Part of a small language model's weights.
Size: 8 layers, width 384, vocabulary 3053, 19.7M parameters.
Each number is 200 + 30 x the weight over its row's rms, rounded and kept within 0 to 999. Layers, rows and columns count from 0. The size before them is the row's rms in percent of the matrix's.

# down: layer 3 MLP down (transposed), 1536x384, rms 0.247, rows 1493-1509, columns 64-127
# gate: layer 3 MLP gate, 1536x384, rms 0.257, rows 1494-1509, columns 64-127
# up: layer 3 MLP up, 1536x384, rms 0.264, rows 1494-1509, columns 64-127
down1493,101,152,184,200,199,185,185,183,248,207,225,187,252,228,209,208,218,246,243,229,205,196,229,220,165,202,206,251,199,211,238,231,235,196,156,175,229,206,182,185,168,263,166,208,164,195,154,185,191,205,196,184,175,196,146,215,201,135,171,160,145,220,201,192,166
gate1494,102,221,195,201,243,203,218,179,187,190,195,171,192,132,178,125,162,250,188,172,236,227,203,201,224,224,200,188,184,200,216,231,162,269,155,238,212,189,174,193,211,183,256,207,235,259,176,206,213,202,253,208,212,178,137,197,170,172,200,153,256,245,229,172,178
up1494,098,246,239,186,185,210,180,197,222,198,188,206,176,202,212,182,231,269,213,245,196,155,183,191,161,213,221,199,136,222,190,255,213,196,180,191,183,219,170,209,210,180,237,192,175,198,197,152,179,208,227,188,206,219,154,211,224,212,222,198,172,215,176,239,180
down1494,101,181,171,213,207,258,211,246,226,194,221,201,199,209,186,183,216,229,208,183,202,194,189,176,230,215,248,205,200,160,168,175,208,200,234,181,170,180,238,155,170,211,207,199,176,230,155,211,185,160,224,238,212,148,181,237,212,147,163,211,233,160,215,258,221
gate1495,095,241,233,203,201,162,239,200,193,189,142,229,181,205,176,163,187,191,210,187,161,237,247,186,134,204,202,235,161,227,218,206,235,254,225,151,161,233,176,212,156,194,237,207,219,263,194,217,199,184,219,179,174,209,213,206,171,215,190,246,249,175,168,195,200
up1495,099,185,200,202,193,201,139,178,148,181,197,197,178,234,186,167,212,241,156,263,182,228,209,215,159,226,188,230,244,175,268,204,213,273,186,171,230,164,211,143,237,201,196,158,163,225,210,198,181,235,221,195,223,134,236,210,272,178,115,205,202,146,183,171,193
down1495,096,182,199,232,195,166,219,219,180,199,129,243,223,182,180,169,214,198,242,192,184,223,230,185,236,169,185,219,194,179,190,118,222,181,211,216,171,190,219,193,213,195,231,162,251,219,171,197,179,167,207,262,179,237,161,233,236,173,194,244,208,175,211,200,227
gate1496,096,216,162,255,189,217,173,174,208,204,250,179,216,222,220,194,194,127,179,239,194,183,190,186,166,200,218,178,252,191,219,282,171,160,175,161,231,219,199,193,172,173,149,191,244,229,207,253,200,180,170,157,241,192,189,217,198,160,176,202,175,280,164,171,170
up1496,094,219,182,212,208,271,190,162,164,188,150,208,190,212,167,203,202,181,233,200,186,204,154,186,235,184,186,208,201,194,217,243,166,211,172,166,178,212,162,183,221,134,167,182,183,200,205,159,219,167,200,227,185,238,233,182,176,189,214,150,159,244,109,252,162
down1496,097,207,204,191,172,220,277,157,223,280,184,228,248,175,186,220,198,234,188,221,201,185,227,169,222,183,181,221,219,136,224,108,163,209,192,207,163,214,215,204,203,199,216,193,214,221,256,206,187,194,239,204,207,216,231,228,194,193,167,231,132,262,236,168,223
gate1497,102,154,203,207,245,187,146,182,172,194,214,157,158,172,201,186,188,194,221,208,195,194,202,156,161,174,184,220,162,177,221,222,195,216,200,163,257,209,155,229,189,260,244,198,204,227,217,174,247,193,213,194,245,172,163,203,209,188,212,157,162,191,214,195,177
up1497,103,160,203,232,183,182,214,169,197,219,231,205,212,187,135,183,199,206,180,229,203,178,172,178,196,242,241,157,198,206,228,229,182,222,179,201,191,180,215,207,189,228,185,178,160,206,172,187,172,205,164,157,135,211,229,193,219,204,231,199,173,257,161,227,191
down1497,102,213,222,230,192,166,210,196,211,180,220,193,176,246,202,261,198,209,204,167,206,171,195,191,195,150,183,268,221,208,158,186,180,253,202,154,157,204,193,211,232,245,196,229,201,208,181,225,214,174,157,254,218,193,229,186,283,197,236,213,137,227,194,201,168
gate1498,096,216,239,222,193,225,183,195,204,219,146,186,204,161,177,244,194,219,215,202,238,206,230,164,192,211,163,156,193,197,210,232,244,163,189,234,216,211,179,194,252,183,200,163,200,244,172,209,193,215,251,179,139,183,202,246,147,181,210,210,181,180,165,201,198
up1498,095,242,231,201,166,201,199,219,192,244,266,246,128,162,148,171,171,282,220,181,215,220,183,222,195,237,170,181,198,199,201,196,237,196,235,221,169,165,206,193,228,137,222,195,163,190,196,233,159,197,212,167,223,187,212,190,248,154,217,202,189,162,131,173,224
down1498,097,197,204,213,201,173,222,163,219,205,176,198,213,216,217,235,166,253,176,188,167,199,166,199,187,209,190,232,169,150,236,196,198,205,211,201,182,253,214,227,214,186,209,254,182,142,198,212,140,148,132,166,245,203,221,230,223,210,257,172,230,217,164,189,248
gate1499,105,170,233,160,207,224,192,214,223,209,234,195,217,191,150,243,212,201,273,170,205,199,205,204,242,251,234,199,145,194,154,155,223,245,195,248,206,207,241,225,216,194,227,190,277,224,191,156,200,176,226,224,148,191,211,226,206,187,212,187,190,174,222,215,169
up1499,106,214,214,201,237,234,177,201,209,225,235,232,180,208,202,168,196,225,230,213,171,209,181,247,191,200,202,178,233,189,213,237,202,181,216,210,170,173,215,197,231,221,233,216,193,159,212,194,214,180,192,194,160,221,188,186,211,211,181,192,221,216,191,182,223
down1499,109,133,211,217,136,170,172,179,224,218,216,246,166,220,202,262,173,210,243,188,208,191,175,152,191,199,216,224,228,182,201,194,203,172,217,212,215,200,216,254,172,222,241,233,154,177,200,181,226,265,198,223,217,208,181,232,199,149,265,191,238,223,198,211,235
gate1500,094,201,230,194,235,167,234,184,190,234,211,193,195,235,192,209,191,264,236,214,205,209,248,166,202,215,194,223,225,196,196,200,211,203,198,214,185,99,221,184,190,214,151,189,208,224,169,181,190,176,216,205,214,220,175,237,203,228,226,216,182,223,205,207,178
up1500,100,221,203,227,226,190,267,214,194,264,246,175,142,209,190,232,163,142,245,193,137,232,241,246,175,155,214,196,185,231,226,177,179,182,169,222,212,197,198,248,217,187,184,180,157,223,219,199,223,204,210,194,183,210,204,222,222,206,224,179,192,220,162,164,206
down1500,102,220,141,218,198,170,213,222,210,216,216,219,193,231,222,227,236,204,208,189,186,161,186,210,232,168,153,216,157,181,137,183,194,196,149,202,173,192,213,176,168,223,237,179,180,229,206,222,231,148,189,177,248,170,202,237,219,208,167,235,179,229,221,207,191
gate1501,104,206,212,182,215,182,188,141,204,254,266,212,182,220,241,202,254,197,165,235,173,162,195,198,196,206,194,233,184,217,171,224,194,198,189,193,145,192,172,203,153,226,195,255,195,198,206,190,219,178,242,194,187,246,237,188,233,222,226,174,203,149,188,182,190
up1501,097,230,224,196,230,218,169,210,174,229,220,190,170,217,222,226,161,195,221,181,209,182,176,162,205,267,123,231,225,163,224,229,168,175,192,212,156,195,181,211,202,229,189,194,190,163,215,140,200,205,155,204,257,231,180,186,197,186,195,208,231,195,216,213,212
down1501,098,230,238,218,243,208,172,176,216,209,233,196,230,208,161,184,180,245,190,239,168,180,230,164,195,244,264,204,168,199,176,212,179,200,166,205,208,215,145,203,190,220,222,197,183,194,208,207,184,178,145,210,198,188,198,137,131,167,218,184,168,206,175,191,197
gate1502,105,239,113,185,225,203,180,185,208,203,181,192,192,209,209,209,205,230,136,170,263,137,250,190,173,264,237,230,161,181,223,185,185,229,217,194,174,246,211,172,202,219,166,261,159,171,176,186,213,212,237,204,256,234,172,192,179,159,186,196,228,237,213,164,191
up1502,114,199,207,174,207,217,247,224,203,166,190,185,208,249,182,244,211,143,209,206,185,163,255,221,231,203,207,184,188,222,229,280,253,210,183,174,179,223,196,171,236,154,196,227,181,213,216,172,245,196,185,184,242,219,183,192,216,207,239,97,230,210,227,186,205
down1502,103,239,147,185,251,219,166,186,232,143,172,184,185,159,220,223,227,159,164,180,254,144,188,212,244,187,205,177,168,165,258,201,207,187,173,177,177,273,167,261,181,182,184,228,245,203,189,206,205,241,227,125,184,220,217,150,222,190,199,255,154,252,202,214,217
gate1503,098,214,223,203,252,214,196,156,219,216,225,244,186,184,221,268,249,174,182,183,180,186,244,196,249,186,162,191,206,194,239,166,182,260,179,206,181,119,214,177,187,125,262,211,191,177,163,166,182,185,205,217,200,185,205,216,170,236,195,234,144,192,174,202,202
up1503,097,180,214,250,199,162,177,208,159,216,141,223,164,182,180,265,196,208,183,202,189,161,147,181,249,243,233,182,150,191,146,173,185,181,205,184,227,169,209,251,188,207,182,192,184,222,199,213,150,213,216,155,219,188,272,215,214,176,217,200,230,219,199,198,286
down1503,099,177,260,211,164,226,266,141,206,221,210,193,223,195,252,190,178,188,182,145,180,155,199,207,199,189,171,220,182,222,267,259,260,206,198,209,194,252,139,207,222,200,222,193,194,157,226,213,257,200,221,191,224,163,182,182,136,186,186,225,151,182,219,234,190
gate1504,115,203,227,188,287,193,173,177,168,176,193,201,238,234,215,196,158,238,175,200,200,194,264,206,170,211,171,196,205,243,184,190,190,198,204,236,194,223,190,162,169,269,193,184,156,250,164,217,206,207,185,170,162,185,224,207,199,197,166,136,223,287,191,193,175
up1504,111,178,239,184,122,278,182,265,186,222,170,198,168,208,181,191,239,213,197,188,192,165,197,252,259,206,249,252,191,238,174,204,176,210,166,233,194,172,154,195,196,154,246,154,217,228,188,200,185,177,231,193,171,169,195,176,173,260,146,246,204,232,193,137,244
down1504,105,141,148,155,154,168,175,158,214,200,166,241,198,217,151,228,195,170,210,259,204,189,181,192,245,155,163,236,179,132,215,174,267,162,159,193,208,219,197,201,166,110,226,153,195,172,164,290,187,228,217,194,217,231,228,190,143,233,212,212,236,193,225,154,199
gate1505,100,174,248,266,137,197,151,96,192,225,217,238,166,158,187,195,187,265,193,206,187,198,216,170,220,235,153,232,174,235,223,176,206,164,143,232,176,237,223,154,177,210,230,196,243,181,222,253,250,170,173,187,239,231,217,249,265,263,200,224,269,209,207,239,223
up1505,106,236,180,203,174,206,257,121,187,204,188,268,217,196,193,202,215,236,199,176,202,212,216,183,232,177,225,183,201,227,247,178,238,264,224,203,186,170,150,196,192,180,157,221,170,168,183,234,201,190,184,218,194,255,213,229,177,192,223,207,167,210,172,186,242
down1505,106,222,209,212,202,156,240,142,214,192,159,189,228,186,218,199,223,239,212,203,191,252,202,191,215,164,247,183,201,183,247,173,212,213,190,196,178,206,244,188,223,195,188,183,165,211,223,205,250,235,226,127,191,223,164,213,217,188,178,179,223,173,260,184,196
gate1506,098,181,188,222,211,220,170,190,165,170,188,218,233,194,218,227,209,236,175,180,211,187,261,191,201,205,166,208,135,193,188,242,203,202,189,213,189,181,222,177,101,214,198,192,196,148,257,199,182,178,175,199,173,221,202,191,213,209,247,228,250,231,177,260,200
up1506,094,219,197,154,229,190,194,195,176,212,175,243,194,152,214,146,211,197,219,208,186,204,216,241,181,230,162,180,178,228,234,214,203,216,191,195,212,204,189,225,143,226,136,205,199,205,212,169,175,200,159,191,175,197,173,188,169,180,216,214,227,207,227,235,210
down1506,101,214,188,175,283,208,206,173,187,157,174,243,199,177,167,186,204,190,234,235,161,169,200,195,240,254,214,153,230,196,172,231,226,190,206,181,233,173,216,221,160,176,228,236,195,200,195,212,148,235,173,181,184,203,188,180,206,123,181,189,211,283,150,177,210
gate1507,104,222,186,214,117,133,183,217,178,188,174,193,195,211,234,198,215,219,179,127,208,232,237,168,197,194,240,184,214,219,258,178,187,154,212,219,259,175,226,203,196,214,212,218,191,210,224,262,215,231,224,219,192,226,171,173,182,224,196,189,265,252,204,165,160
up1507,101,211,157,235,244,194,231,192,109,198,180,252,204,181,195,286,207,165,185,229,254,111,199,191,198,219,230,211,182,141,245,174,214,178,180,173,175,146,175,224,233,202,187,185,177,166,175,212,191,217,197,262,224,255,152,208,197,231,217,178,215,249,150,171,213
down1507,102,239,187,189,228,206,233,160,190,189,224,221,193,155,213,167,271,139,205,221,169,158,209,204,172,221,176,191,191,200,196,186,222,229,215,236,224,186,187,214,237,197,240,266,214,204,152,214,153,197,214,161,180,168,230,218,223,148,213,183,189,216,205,217,208
gate1508,096,174,155,106,225,147,176,176,233,252,230,222,257,184,218,141,171,192,182,175,226,186,191,207,255,225,149,242,201,205,258,180,175,184,197,205,181,188,210,175,210,191,175,118,230,165,141,179,173,218,193,178,214,255,179,182,153,200,191,183,192,203,239,230,195
up1508,096,237,172,209,217,213,196,264,196,193,211,211,195,168,205,150,215,234,170,182,173,230,198,214,211,166,187,163,207,222,224,166,208,145,223,213,245,213,181,281,183,147,261,194,225,183,227,166,217,215,192,184,141,171,158,190,198,159,196,219,190,165,234,235,166
down1508,096,194,203,137,200,162,182,185,156,224,132,160,223,227,244,228,218,207,225,173,236,201,213,261,237,189,211,224,216,199,231,196,199,159,152,175,276,170,232,183,222,216,214,161,197,212,175,215,230,190,195,256,211,171,240,197,241,197,246,145,222,242,185,195,193
gate1509,096,184,181,214,136,174,226,189,99,172,155,176,204,168,250,204,202,277,210,176,199,166,205,164,213,196,167,177,181,198,225,241,174,179,216,189,169,196,173,201,125,168,227,246,191,191,191,181,193,244,185,211,170,185,165,184,138,200,138,165,233,246,193,140,241
up1509,106,211,241,178,246,245,159,208,192,222,242,195,190,190,181,196,153,247,219,196,224,222,213,225,226,246,226,256,209,205,216,226,241,225,194,149,212,189,171,185,192,207,189,212,225,166,178,195,146,169,243,185,166,189,189,175,212,155,204,160,240,186,213,186,199
down1509,101,182,178,189,202,216,196,217,195,197,208,229,286,217,222,185,199,177,188,242,220,233,221,216,162,215,198,211,200,158,199,189,189,240,217,240,208,151,195,215,208,246,197,197,188,196,177,200,207,190,214,175,154,227,184,161,192,206,230,205,219,188,226,226,235